{"n_layer": 9, "d_mlp": 256, "activation": "squared_relu", "norm_eps": 1e-05, "attn_scale": 0.213, "bias": "none", "tie_embeddings": true, "lr_mult_o": 1.5, "warmup_steps": 30, "decay_fraction": 0.649, "final_lr_fraction": 0.1}
Each number is 128 + 32 x the weight over its row's rms, rounded and kept within 0 to 255. Layers, rows and columns count from 0. Numbers have three digits each. The size before them is the row's rms in percent of the matrix's.

# up: layer 2 MLP up, 256x64, rms 0.465, rows 61-160, columns 0-63
# down: layer 2 MLP down (transposed), 256x64, rms 0.227, rows 61-160, columns 0-63
up61 090:092104091120151178105061118091140133074164099119155071103160127112112111199091181107155129160125128131139088159149083197101142146097116163099105107120169113175122183118133111168080149082131110
down61 098:119094151127128160178123166129074139140099137156117153129059060183133160081107124151190174094132187122152142140181109112145134106154130143153132165198103170126143115121091136178189136173112119
up62 080:121131123139190025188143124120099082073175098119126116112118112099111118108141124144122073099106129151158128110128118105156112142143187115083182143130166182199119098086128111119096138167135182
down62 099:159172114170116142114134050091140126135140163117132133121120157116172147090071191118117164085155131130063089134149174100182089091114091156196153148147146124103145131201122130125129197122143132
up63 100:121112122126075118130080086126174047088146125114136139119205106171131118098167075140121104104102030139105145109101207110122143112102155162148088085111141079111152132093135127155135119119137113
down63 100:145140129091161115126153119125151164148123062174181133127105147077070182142173120139085124097120148131141201181137065148102129069168151076176095136118144133134149133133121092198157109104149114
up64 106:050115166129096125129108107149155055079124114081119119123181142096106123097074066108118132113077129133086164130176123186099121114139156083126086119160109124162079147144120165143173137173161086
down64 105:111091132149113119136069106075122089081133074101142127146189100122119149119132127133110137051121181105152171100098137161119067126137128133133122045182134173126113171108154145206125145100168124
up65 109:055168119142134159126151100157125161172109082101154157091154154110077110160092084118119120133128078091068128087138122127089184134161143154147071143097146111139118120084149135039064128122142150
down65 098:115140169182127156117138115126121135119115157145152129087070078153098164127113127123084233072140154096132171175109151117146141127168105150116193145109123102052138132119134159101129145181124063
up66 096:161092131155092089102088088155128146152113145135158102135095089091108063132134105119153108101136124124129205183129106067170159110145160140186189113089129138154143170152077134162104159185131175
down66 096:137125115148162134180141120173135125153196139140130160112109150141067159141165153129086117086071100146081161120139147105098120115155104074089143078107124122075067122162133097172170120128035144
up67 103:103093113117131138159085103100154080173118139128184129123165219179130072123100135107117127128127084179097161159161100131117130181153152089100109130133104137076185134133176133109184154142191114
down67 106:124152123150093127084111147138118193072117080098151110160096120125089150175125114145137174099080149098189168087104107105131161067111162202117082128176141159122156097074140108118124187128148111
up68 103:128121098076107118081154045140111158146145076135154165173138136170146157098091124158081150164161162108114153067045121082125120078138061096136113112089079110135147122144099125096134144132105124
down68 109:100151117145178099109106143115105170102094078108188087130066168077163179137184120072151106122075106124169112141138090105083126155112080095101151144107144116106113183194141127125178134139104124
up69 102:082120120142107162073076094128131111044073122178121068114142124061108119131121122177184134099084133097052153081156143130117132069120128132096092131105133133146169177092128131112131138144130107
down69 105:175101191124156128172126066069115146133124130128180079085079147164133143169100138095102142132163100134110138165161135101116158156235125130129150126110110083093126129114167124170117147156160073
up70 094:126156151168167166140138049170147091174135091135166170118120132184151135125139099147129091190116101185172136088108130157161168160074139140098127163096126133143102154131110208143125071125114091
down70 095:128124141110164146119104131086116093130181053182139156099112110241117164134112138130142113186169151203147155114125129182118120108137171127152083094105103136113150095168179146101104133123139150
up71 101:126038151132096115077108108089151152140209117121163081090116162127124093148144145156079084135087131111130178173143152149095098105110178095164176147094076087136136185107136111123135113132109157
down71 107:135123119151169149177103159117073154123151145182173136059153156086146185153105078173100155134162202145133137192098138143169188108122098122132086130109113120125147142106055140085118118120112129
up72 092:151166099143156083168108093168061098154170111101100085129122119192130136155163157137081089097143088178091139083113090160148108080104131119086106122134144199141128131118117148131147180064106099
down72 097:121107123121094121088082065182132143078157104130070087144129145138140084091109178192122133143149114098180154062186106115147135102137075140113098075098130116140147128175090096117075125111169116
up73 094:173106084130142102081109113064174050120111108103144195087172119128118102111133148124148097136108147149112087175110071161133116120134145069220132164128105127136125141121140190088136155097118136
down73 094:176112120168121097172143148171111133102081097138188134174160099085124173175130152084109137130096180101192129104184157127105166065101163170119089104156073135109102120156110137087161099147137130
up74 080:140107110133088117136164055128100139114181143086136061164073166084131092150115094092133102066121120152134079177057139165169175135148147150163149162148139139180153099120103096131148109135113171
down74 086:157136151161120102132117134115101196107050182134113097142063172083152111090093122096139119148141132176071143141139134070171124100156054071141108115116101138170136143157128156159076131142156144
up75 089:130226136135172142116078158173092131124122113067155126151070122147092138119144103191153128141118159069132152130074145174115161198103097099068174133127105110140174133170151133117127137142117119
down75 097:149060104107134117044154148101178157101155042106127141138148187154158117123168153175170098138157148168131110154151105148138089136147122128171113192156109138091103068143097146144136174124116122
up76 100:161120102147116210159065093143181096168125083108157133111150116151104140122141122176103083112139099149122111126086147131141084228114102154154095141107128146120157180122201108146136072123135148
down76 113:073137140029130085194099182136132096174142136194156147159043090142152135086117149139089122094125098112158097126141127120099126089152138110134143140154110139157173104154170112160103169115118130
up77 110:137180090094140076079091145157083132164114089162132062107197147170137099080112143110086129082134108172142128156147132100125130140112104165132146155148125207159142100065136161166144176151117144
down77 113:208138166163115085070127102139175091131112148087102173171119104119095081117120138118201165159170147143130110164129134154099111152153150160168090071152083114105107101106048120141138094130126119
up78 109:126081186130152116129096113107153140137096122177112123091120101172093114088158077134138108138160111116180151119107096138150102157036155066113184178134111094171134144084148116079062124159153124
down78 102:110103086123103141154136188158158166162099095127150085126119141142161122076170131163101112173166123131099136161138122085189127071185145185137119080069142118162139144112169180107163200119120135
up79 104:098189136128116166106103163151116092123120067112116125089190131107104105134161177120148131203197170146117134088125104148133109090110111128118108122123071127165185115177122160148061140059104122
down79 100:113120132180138166175146167166056096093122113153117152082128160141139071105129132073157095161133113106082078062186096094157157105118122111190114137141099086130132103063101127117170114136115148
up80 095:114121122140149105109162130125148122124200129075149118059166127175119166065125104164138054164172157089137169158132092144174088147139137101123085081132107109128080080110083141130154085138108082
down80 100:099122117102167111148159173084133157109068092080121155126131127088118094091121167115149098104097149093093170082078057147115084150132177155130124069138153053096168133151155133155151130103175140
up81 096:137124166073193154112097137197130107119113123119198132155087112094138112092122121183135072073162145140125074094120065108076171134087146105124165089128115132143170195136153146146106112113136112
down81 104:072149130124177126119076177143054101115146186155096093144099182078093141173079119133139149168121133123108141155177101124173111158096147123142101139099124093118150062113139149163123070140074157
up82 081:159146080125137138129131107108114133096063120145128087147105118074130104177080146112145069130111127124184146110094146119104137137141098156210142147154142115241187130142144183098116096139114163
down82 092:140135107122111168188096103189094127114118094166111087071100111143158134097183098135091119082122127104189092129118047120096130088109118166203150112136183130143109111143102149128148192132152146
up83 084:067157088097096152149165072127145175109190187120147105116148124078145118087111132121179131097151154133149157098128143094152198154131191104077151131161123117145116135159084056138150120165126093
down83 093:109131132113158157164197129097145137073155115143074143136128082129088148070116161115089090149140153128207154138090125110125169186141124066113130149164083160099165187137123178099163093101112130
up84 098:118058169061141075119168145146120130116112143148130090130100121101104133159052136158070177116135080080072106132167132159154154138104164122083208173133119150119110100126162142158125150133086125
down84 099:138122103154100113110102144177120158121111077162158184070139146158116149168145165121110086137116177162113060128054105132149107149128136111061090078160124103078160145123081159086109153083168124
up85 094:061129110083139142100096158088084103112150132153121109133116123088092085149104149155101119107137070080124139093124108129183128091163105145150105094124071164100106074157099046103155069138113183
down85 091:099087129147154127117095104155099171112122164104172167104144096228141101091084096167165193130163124153161130089150144106196071154074113120146116158113102164077133159155133143130145149114118105
up86 103:158115134080171058164124123106163120119103108079166142133094212151110077161085141172145177109117121076096143124137097127140142126124104063073109155125095103097130110108164137109143162065099167
down86 102:163156128161155148140150135140154125117147087180085159154104184149153161160144171085074040149142112091198114140122153129091119115122189158132115077099112118158136085149105183094147147107167098
up87 105:114110102119125101130122120160124182089189132067100146139071134082140117142133148140159089066113123177146150065094098119095070163121112143110120130162158119157088111107185115166163115162041132
down87 108:113113117167122143123138126086119160109075153108122155129162173120128125124140091146163178131196120147080122153128092154127201146178046062097113123133120060114107088117167126133093133205114119
up88 119:185115178127140121133117119147126105135104161171114186107117152117114136062091119142125132139153125078121150121114112160091048099123163077109099137141121133243051106138132142117155096141124080
down88 109:109124126119122143131102169169086138130069088137080196156165177167143109098155183106182120121104197116095144097131116139126171206112112102102119057177133134116102113145099105137122116164127178
up89 110:118125095069089123094059116093139099117116122144169077160127063073112104144110155146106135155177152130158165138140129149161148089137074139078189159109165142148141099097101063097168109086148147
down89 103:070046133159125116125143131112140171144117114097104153158130118167111178168127162121110137136098186157119141132053128126075060157164146144074145111160092163130126139162108106168125082201147102
up90 086:097154115113122073154148229137120142125127133186120136167133065144153133111084185114124115158142146049118125163094202088131154143128095110170087106139085139121123166117107128128153182167111127
down90 085:117157154044105120098144100150089119080133159090098051115132129148160111156141166176119142137150058183167143081130091094154120155123151110112172130111102151123159094120130112157159169046128120
up91 108:156091107103159110174121068162110165112130112041159126116089141130088128073135141178123172112111058145137162065122100132157081093132115068187132108063114149151085130107131148141127137134139129
down91 095:145097169134161109133161103168097169154144184117117118113147221105095129101126143151121123156126138152062148170171149129181112144160146083106111120115138090153123078170206092138083117145071105
up92 110:137113157157083082095136123144140133097117108096141103124134167171123174140126145138140074086173085117076164178164157160127123130084088178149149176107132179202089128134120147060090083114137084
down92 101:062141174111132092124148120122155143139086060104175088060079141118146150088143130079138108096119132158096111149139147180174157140134087097105155130081043142156074104095136147118146144138097159
up93 080:101127160133092153072086117079152087168115130108155195183103094111134119108103161074116100120134133173084144080104162122161170096091128078132150138137152092173094122146139143198131165192105142
down93 098:165136131158129063121206173154077137099147121147121108116147107102148145182163095157125140149139081140144152078098124119154163100138154131151114116111127067081081112095125076085195138077077162
up94 098:148172154141090211113075099104138190132122128103097134141129119100116103142168117152209072177122156142127150138098131127197095150112098149144146152123109153185195130112122135063122115108139173
down94 094:136173115133125141137209124081175140137122151126155127072175095115133102103152098069106145122153196118098128087158106100134156152116136123133098158083157098152104138176140172159058175166181088
up95 099:111060104156132084065152147150087129067111132155094154137093140104166153083136120147101103159191164121136142116032100157112128124084134119109081130097091066148134101130134115145161121189125143
down95 105:098132142142075137127133078079084179084100161117085090179101167126198101161118096076140103102065118071102120136124138169133124147118095148157159120092079159161156137178172134167128138093138136
up96 102:121155137124110114119149103127129104159089156120139148109173081146147108135112141187140072125090131160089106091111163058142120199145145034097089117129113165139132109119113143202203115115084133
down96 101:138200155169079082112159159123049115129126121122130165116136178101108165136091150148174127140145115149128132108123124137138119110080141165102154155171145143126193052181082156164173144069124111
up97 106:086099079107091113123085128126124133165125157170138145136155180094133119112037119089093128103130154075093172091134114176107074097096138138166119118175144101119121141157072133131127123141133029
down97 099:180107164147109134142096113154058157130145117139077109057157158111073115098145120109120149103087148135146142103195164093096087191137123090143100087174156132087154149063125142171148143098095143
up98 094:066113113045111179142152110071191129136157144052112156179123142115163138152140151103095123119190144089072121086090167146178099103112124096152150174117130081133125148096153142123129124112120102
down98 098:084155104180101105077165156101112161142070119131159103172126120086159106161130141067112130099132109139115099144138138140066146089071131126123217123127147105134174068144084158166142175094112100
up99 100:111134132107092097091106103230105114166189064136120155117147123157139101126150113123094131101060185157141120165114104120136101145159115112164083125166087151121093082127136169085084122114181090
down99 103:117130189129124089118123101077123161164129184152102107202112108142133088195097182146155127115141146117092120124074092133120132142127125127120105124173179088145145150167166092119166112132106232
up100 113:137096142091137085125109117185079098137175192206181093119140147168126102075162149106157123114153133127117141144177096121143163127144105120102105098118072116141119150129172170183115063092182121
down100 106:131144146181120162176149148120122222137121179166129113102100119147107141121125097188100043141112174093138134103115121096157142151099086134140085113143202068097064140119135117128114154123098154
up101 112:094140123113106110126125152142117096194166195114131064091151106140149072157131105206103064059126103132165200148153115098140168105085153101110145183152136181146123114123106136118121120105117127
down101 108:146160127105145071151111122169135151176080122118070172164061153127175084124137189118153095124160091113115085106122117132139104072133126122124145134153045075100110107140137081183154086117106158
up102 104:115130064122097136055135110099115094147115162097112084087085117145150054106102113183110111114139105113152129171092139130129090167115144198094140130140138111146116134177136215141127156102068173
down102 103:119157102107088091179146127073138131178104088087179122131138123171154111146172101136178138071140110151105110138105121108061123149140140181182105168111143111171196074079134094124164151163103138
up103 095:102144144142077128131076152171111096112210086106092086119097130115091113101120074082154131156220096191075138121149087130119133142152134108114125144138127088103146106067152183127093127104135121
down103 100:146129090165079118128055138172121137157176183140101151130130138119098120088094176150136182064062163135149150126151135105101170097140079156146078129113171074109149156164160125105162106166094113
up104 092:103113124186118103192102133167117133132084129114164134175105120143082176124089113131089157149160155138092151095157078147176125094146091165107202181107072110160152146117090169153134146103166075
down104 092:088144168183058138119122148162145127153071149093162088078191120137076093173113190112143088097103086109136094165125135158136122136158162122110071094116144083100156173173129129105154117114153154
up105 110:101102051135111115123135154127072116147151120102148123183146148124202103117190133126070139149131170099207165135143160123164124139109116177184098162099092132135163123115158174135078154106173149
down105 098:163137161170162121101150095188155067090131107154169127105165138139127153159146096089208102097092101180146102164143139111107117095158095087133158134147105176129126122180145073158133068116095173
up106 100:091176143111110097146122132165129104161075098131109118113130051163216106086090145171120102143180152095115144101160174090143136105169152107172107125125101099185084146143128132189106156117102165
down106 094:129143110148094142079123186125160130131155125095110077153117192099095137155125171109185119124112121169138158072135081093117106187120093141117204111088122121117162080084089118174164152104183100
up107 094:147163138097131099166071170151101092110115143060095096140186141149123119130120139117132040088201111139071133138140105119104165151118121122159150133194121145137135151098145133128110063207142134
down107 100:154111137085117110091156155158193113150134097190084142164114141120105151098161056156136171168082104176086153153156125078076129158154170129137057184144103150093103148125123084132147126127105114
up108 111:128091120151135086080150176140120120082151082104209124116122159098129114144116128116163104126125116173157250104164139115153139101133113179128176130128187152164114139104136156145175174113159138
down108 105:090139154152103105050168085136124117151127114121090084054122086093132162136178164130113158114098072125176186126120204130133104139137166136156169142163171157122112090130110079129133133182134158
up109 104:171010112170170072115120120127100141157174123093161112134130170122110083127146135142162105163176105160109087126120166167103095152187110107144156129117109074095141108174123132116125109170086103
down109 114:094118117118148150143089162087111179100152118105183118095100109162106145132119090145114138152220129026114133119114147141101169136119070135109171205147122131106151114173171122120167147134088103
up110 098:120127104157086122185104136140145148120164102133123111103147117119123114183078113064116087098141098134064182080104120082108138135081123143099080111108146123130176192146065076132096048123121128
down110 103:120132170078148134083045109140078075168195155121138154148164133121105159094140132108132119106145109148166121129157145163084026104125153138188100127102064130111156153162140123132131132138100098
up111 105:140146128108110090117094163141129125066135193117104158126143131178116146160138125123153101150188176201120132123142100095104141206120149128078140147085122170187072130117084180120113114105134196
down111 099:152146108161097100120119121116109141011097134163165153113149100150140135141151125107138137157159141206087202150133057120143117135103133110117092117159114145096120142172048104087142139165150127
up112 092:183146056116104116158182086141156146119102106124103152151136147147093101107137167184185115133137172129123126092085125135128221088141141130103076118116149076172161120111140079112103178146179138
down112 092:104141159131169125129133107083078128071152034175126084155122084085114169131154147152101121178112097122173134112132144187139184174133106145126109157152158153082119179114146150062127141123140169
up113 104:135099108146140165134120090132124152124118091126171091145130092147186172110195144148157145098190174089099130135067114109189113217127166187147111123158118120121183155128176105129156156114099147
down113 094:123115128131122134146132140169174096229133177220136106125138139084138102090153191097133159142085178117095113111134098106129135099109112167071089167183153115111145076149095137100129098127130116
up114 097:113169113164111105123095072162154122102085142180102133154195176159127114163148145145128091123104122077084096130167143118153126125146154144080111106136127158062138113167106138189158125222119080
down114 103:137134125050100128127145105125105088213163191114117076066089165175113104134183165129106174105120128150138172180098130138136128147139139141120189100101145154119150156110096149143104175071123112
up115 127:190106112061109110105151109166092165118137106125145110113100143105166050033164118105172119160126097140152176169162095167158172102118148167116149134131098141157149066131102118167158123116131102
down115 109:106154095133149161137145136102086205115103114119144147096175153105178118122135075118106090136171144106147127141102124112039163131101105136117073105114211136129154100173107189108091190139137150
up116 084:158074104140118096115101141168106114146149130146163115054096110091102103137125122173111147141101138117103134152162178200128103185105163073158160049092130084089156106144125093107105099119061135
down116 103:141099081102139097093145158136178202146085097134095121087120111228098125080182082089071127137142159083126085173100091160139136112083096130101118152152136111112109131128093103102123158130132101
up117 099:155080133138099076126170098131119158101119126057138108138087113108152162185177123147087117140116101126036101123128121164155139094122119059052099145091128162181146135142166115150121101113158086
down117 100:121164161119166125140109102095169099148118128182141142128081138141083071199165160109129131110173143106124113130089137145185140130120049160097167154130184133113163207072151167103094121133145124
up118 098:120119110157139168110113081039139115149114124161141156151122093124099119136091171112136175122171134119117116101065126105095115153163089149159090079047112162153135197102054110117117150151086136
down118 093:125200129097162074099132128121131131081139142063120136114085151143100160148111143130144145103109137154144210122136140125133104094106129178121119180104076192113088092122175172196196146149131120
up119 102:137109097136103188100111105108103152144124137144105124152147142077109105122103164097152140046137139117137185120138119148204195116158130124098157159146145165149143090050064058104147151132117167
down119 105:120097122134144102157123092121108173122110089094164127143104109038121146110141070140149072119175126133126129134130099131079112153150163130077116105133102146090134142210173172167185088196111094
up120 089:159065100159127120104048152090105145130108112161152151091130128164068142144173094154090188097162124116178147083117133207115108094149170128110124156147123076127106084090112128146178106155107122
down120 095:123078154127093121167144126108133155082101100103162117113120152157149141079140080086133149159093146089088151128084157115074159163131179159101145133113132083081137176118061116193174061094133104
up121 100:115120159106111146112110096134128167152138111106098132110071134042173080145135142142105147170130076081106097095125118145149194169145081170123152116114146168080117159094081110068098063139153099
down121 096:094151101108143120117145092130110149131066139099154084117182096163078110111101117084100174074142104122135166169078129176121108122191180119101122125134203119076098084182098127110147144090126093
up122 110:111166151118141169102129137177127077064159144108158141146215138123125149118143126157118058057106153070115141092099108137124175182119164067100127145174126146154126123104120118172126108120158072
down122 111:080133182148112153126138101085159141218121167099088101195166141158145064124154127082110104134138148141174103107122135137112132138103148148105111125171093170072113133132174095152139127043126094
up123 093:079085127099145176147150099126137155141122172087133143171126131163121106116116172177157136135098144132093189177123150157186161141143157130058130054113153129142147120155087119145061055123090144
down123 093:167097227131153150164161106154127124111142108113116165171108177130123180086103115097134097096186120137069136097113141167079151181142146119157054168135123096126131132120094132067142128089105148
up124 097:129098154117096119120109090142127136119158075169127187101146146118162096141067158114090033153079166133132155131088145121114127114160109163071141029116115149124125127147169091112151091118154081
down124 096:128128102165145159111122099150213146124130157139140091210059116145127127148108120107153095066166129174098164129136120087123152097100137085143126169137169147164164138181108189100094132089174151
up125 096:109136160128065110076090094149117149149162125095150145118164145113089182122051193114128134143117156160167157104135135123095135139054155208137156168129099114149132132154123157189118109128182167
down125 099:173083098175094182139116121153121135141139129174104159087196078140091085149062170076109130112166153183092076159144161133140068143082142101126137076136131101127125111123154104080123109127100131
up126 105:090094116111155139120109149090109143192143081135114133071157138131174154149147072143129178135175133102125123140152137146201087106126193164145190119160121137153134058129108106104131047111145168
down126 101:153092110151121144124210071145111127050158110138184114146151159168141145151083094131111192082093145156126123161109108136143122109087167106069109164097106114096146157127125172191171129103141157
up127 101:093118189094139117119131112146169089153137152104138162127194141169157108112141135206194166087071100140143145133159141110172092140167153093115197104140151157115147099091079118082163094149115148
down127 103:072128179122126134214110162106135059128157133124123131168098156130180142148073155145141140104087180146096205123097104117102077118156142131152152112095180140146141090161126151160103088158114173
up128 103:145137135109134091113080083113131145115132146115119122195177147185145099083143149176165122200141138140104143120171073115168166181101167107148158163107095158074148118135135095186117063127173134
down128 100:128087097119101183133160146188072164134103147144079131085128125134152112111179088143170104110146181158077152142127123055086114145137117164144107145170173173125114140105066136115084173166162162
up129 098:109115093120128171167154152183175088125145124117095142193108109087121111114186147175141105174117158119081161146152124120153055169174140121148112162058185081174132141145110128143117175164120120
down129 092:098080136097122090079141199127139187085113137137195164128109151104122138141100155084139110120096149121125153052183055126141128114118096171168183120112116152158135095089095091119135120138086090
up130 089:127161100088077191174119120189152082151134135151182111116120109153151159142144134094174070108126128111108182141149155132210099132149159150174092121132141071160161129101088165135107116186132161
down130 104:101168104122079095122131102148170159157133169142154132128152206161064104134140129170124152113094119115105119139110161185096161141181158141120153154059145172124135090111139062163133101134155050
up131 095:099101140094107109159093171098101062134116096155095109129136110135124103130174146136191155160109088104131078120138180163115116076124169138119145102159097126190147155193137161078182107196163137
down131 097:164111082211098113181195108150122132167084070128124163086129167145175058142149130130165152165111144080109141149108128096123097121100152154070102112167090151142177120158111134138098134086142134
up132 093:159152087071124114132156087181198187044099119125136175133129065167111128144108151121115105102104128121101148117142098144093137143189172143080108215111116105153144169128104137111139109109145109
down132 100:128146169126114109132131119116080096116158171189129124130108075091089158122139158151136121138139147098213076151155121144156212115150092131152144097092144159125159206134120090076076126127083152
up133 094:141111158168088193111080170078136142045120148104142124113101145145142124169080107141149129067105139086119119129198174135140129128129126106070122151152050079184150129106119168120122101146106111
down133 091:149037141093152101177134134075163174156086121185164052172099135106150145131122130165117129143175110107145163150108119111104185065129132144123137099127129144095145169112098130166148137148123056
up134 087:128133093172113175158086122185105116104136110137137158073153164086087132163103038164100139132070145193093147122163141169162131111170178137150167159149142080125145167093138125132168149124131098
down134 092:127130120139086176145097150053130154080089037160120109136151154136164124127161142110157128148149128164134140175139133152137163144131150168116128062131167073101112174143157092154150089040155129
up135 094:120106149150096131118089095144092125113076129118154082128182150120179084208096136143150115083085144186159118095139068122167118095140115116105116194130099124138196117050135150119116141110115084
down135 100:179117146110128182159099126178165095112104134158103163121085069066141092146144167141119163086123116100098121127115119127063105087134088095140132054179127156104097117103105157120095077085154080
up136 099:063161127164134155071102137105169080075216127160165096128184098148132135157085144146124148117106083143133104127119103156106144117045170156178142147079078153170111111135116102123127139134118110
down136 091:160064146131129160170144135176091112155134091198143126149100132102132162163069127130098193114071124142083150166078160154128146103183121103144080161162107124146130085155113118170171119127171175
up137 104:136153063101105099162102143137110128138121115214093128106180060103129071170090121193130154143096134136091166129151109069137115173113091155136117141208071110133123132096078121135128121141118128
down137 104:169119132107090060187145125141167094135170212131125107104115126137134122131137128129141100158051133158115112164129140137156133111095188145153193150145059119106153081133146158097102170061128151
up138 099:099094169094117151081135109180134184124084132106121112080133118115103141161089149126074123124128179121123133066127137126168124075085137107135113158114019081135174180175131096127094157141113128
down138 099:089126136124117171164129124110127145123113134121159157116190128108122116151089135133092137112162154131124116105132172161085054112143137150124110092118119090097119119036168129215069217124173121
up139 101:134139103085099090099102141136143139060153148164131079192141137187129118085127170142120135155111136114089090124062100108196164168110163172084139187127171109175105098149135153120139144123185112
down139 094:140097106115086163138145129074115112168116090142142127072111116136136194140103145114112172102125142117100067116045139095110051146189161127130136181171083107087152133154131115114082151101139181
up140 094:155102106121162092133128130123196132118101046120080188120121108160108072112216100143132134179122147086099087138150148107159107163165130074179141126151098135142114105095099084172089151130109121
down140 095:103130173097123111112131131111166119217135123165143074134121059139136116169108118130164119179124133108181156106128080125126125108089110149219158126119165140166122084083145079102169132102083081
up141 091:167132131083136132110072153103081170142147163086224099107112129135118107125092151097141109055123167103097135136120178129114159089113129081137211112130141143176163133106142090180153089131125105
down141 099:123113111127110099162128103137140155141095062231091068169158062077139136117120114131165158162156118149146126129158124145138138116125131094060113152074086132126119156105124090141177151089176173
up142 101:157121200090115160125148138133134108147181115142108169113134187178139160154161157125109088172186121106098125105144121179116087200186143139127137152134119129126124089126103134091165099062049144
down142 103:086097206106176116139169114162095144133137137146151127118134159138151163090134145111162108192091085195105082126102116154089087134144189124127129070101113096120112070137147104145085113167079175
up143 109:113139112145101115131107111065107177103115131149107202191131135135097105098118149150087122149052140067091156123070117132119127148118111072160070119074137153155142140110124209128106132171122168
down143 098:101160126134104096146129137229159113134114078176155168168161129068113103155130177106125121130094166115171154107076142145108133079113105155130193101119096182112101120117137143082131080110166082
up144 105:129145102118106220092085128099106139116158122076126197085160150071120091094085165129147087112131161113126125129105113161167101190096126108072122176117087170140152133163124118121149172145096174
down144 112:172092106141133084085158134109077129145155149109170139146186127093138054125115103129127123144176130193156108137154132098159085155087096091092124146163161094032116077097102140126152136113163153
up145 099:087103153123146115088139111083136099139163104103115147154122133173065063148117113054166096084126148161079099136126143129141167137081063138150093127176121130180137153121199113100157134084159171
down145 108:110092165093167148082168150132028131086124133151095121159094091108131083133131145099154160090096133085180126167131170106146105128050175131131120140138098121103118105086096139108111172170075109
up146 101:115144155115136122188148130136181125150133162079132104132122111132165110144145158165179211167131143114103164149049135160144070140211110063138116135094120091129158143117106176129181101136153138
down146 102:125132088160104129087128129214161130164066092113073162095142086112067154141159157118166086092110114148099140168188135082111105080117123107084165162163112143139130107146108136140177151164161098
up147 106:175128090107129114203136107148098099122183060135112172100123155141125140145178047122077180125119114131127133085130131164164049093154174159128179124111146122103172112094105130122115119162121091
down147 101:119156069110146159112114106128149179119085046183155104092134158211101160098178130139161133124142091099097128145147139152127118091137191146139109099156128088118170172181135079161162113091128126
up148 105:160093124121127085096092162123137092070175120149118212099103201143144127146165151142115146087162122115122152045121123077166129150151138107127106112187096116070127118156176154151160098094148116
down148 102:152137070142085080165088083069070120135061143107161087128148145119182201112111117115140141065106144136138160109119137122163176125132156143197103133113170128107104136113094144151163067119130149
up149 105:118126159091162151123131141151124076087107116144095146126165089116090137182120124123106091140129126079148154152095154112139168156085071167071148107128100120199137114112166149045155112151115037
down149 111:071073091143174105153110131116126121140093124122136127130098146158145195122121163096098137052126164208119136130150145108127135107170117106066146187129108148178098055142174139152131150130168081
up150 096:169110066106125066142137151105105134101134151123130165182131085144116132106089138176113041105102121105174159118099109167157085138093094171095102068189146136153155154124098108119111140124065091
down150 096:115129112144127113160134153122112130144134111153110055127164153157152103097138088128170152106115134093162094073095035112164176109076144127117184139094092128107104136145125121058157116048174160
up151 095:158103129172137170136104122140170155121159151143120058132113107117083118162124135168194114099172096154096151056106192064128141092157121171110126136091147118139133133154055116122193116127105079
down151 099:091156161093184121120123100088164152104136105160134053122132128131065167145058085146077142035120087105148118164121119133134176127097121099114090148120091111084127173130178160124107131156116142
up152 108:098142071121133047136174218178130098095142168129103156154164077137113156125110129153119103191116090114143148136120184089128127168124105104161141121153080165153165188097108131154118145107097139
down152 099:122091117141120129125152163124153083128110191095112074167178154132107125168107114116150147137123110123173089139141029137116072138112149102102174117133108111096147099130164041134109157045115151
up153 086:169153120075108139134038129111089160113122136128103091101116124102125105090089152183092132107122131089107110141090086087149115136092212164115202120159125090124118126089130110058175135150129102
down153 093:115030113157148150170176171133175135111158162114095132129161096152074184137173113108111121171100161079097081110153100112162125209143120143106114152141127105085139147096130106113095090130171111
up154 107:088129107164124096132151113127149113155122162109145110154101106124094102112153104095149083122123079079120146082082143128122114121155105146148064108158080156194101114060136120052047155062122135
down154 104:136165170187082178105141159167071089082121172120126103135118095172114189102075071177145133088092097111142180164145130103145113117144105146114165115130047141100158122123121088099118126147153130
up155 106:087091116125092125106164148144114083126117120153204117134104144093190123203114119120115111138104153114173129082142111103105059144150167160078158133096104125159147139159190143122076135179153060
down155 096:100178085089150153107128156133170125084097132209148146108125192163118150137073093165163114089176133181151163104121160107139110062102111116074122123151126128098068150120120094133109183134114166
up156 098:160094103075199164163137089194108193098103148086112129113186166117136145138099133174141110197097112100104113097146161090136139179153141112167139120106096113123078140118140132105160084141135186
down156 093:086120150150157146166114107125168101057130215141141156108110164140153181116137116123110115133122126162097224155090109091093090171138084111161161132088135102112058143107126127108085134130084142
up157 101:164112114097126128117187109180140138088098160109116053181077152130132072096112141147120116129194141154089095114124141134143159130107145184049101106103178124117126118076182161104088123098099113
down157 098:101133116115050141127159098089186154127120094158220138127174090103087116153110099157134141165164082123126107118154182125060119110147187118082119153129119135130132140111179080095126157107179146
up158 104:131156144148110089118107166154107110088087181126062098165185134126169140129096093216128109142173131144168071140085131098142139150141167172118169132112105131177163083088154194143142125123131155
down158 098:111108130160100188093144153130167109153113148149058141161175087131086089184107104169142133108140148097122120146121093087055088161122113136137158118140145175113241097087133138135132106123148111
up159 106:074108087149084171148107091168219101107162115108133136119174130175151128085093118160152071189123142124110118081098128070102159154141105106128178093146126084113158205124132123124123126126149146
down159 105:111146103087146167093128144117161190147132077163126140148067146160143116107162079165216042115162099152142141119136174102087182109129140152107125159150145168090128147105190118144108124103135113
up160 100:174124156111179109139141155138102070178189086177120123080193082086111103131109103151098129175144152119102154135153119142129100093184139129122137141127114135173085085117190126110167080180160092
down160 111:187120102117170145104168069079130135145133165112152156137145149148162109122130192100127154076135084093092157072174134134103150135138120091110148113136147170136076115218143136135127043129165116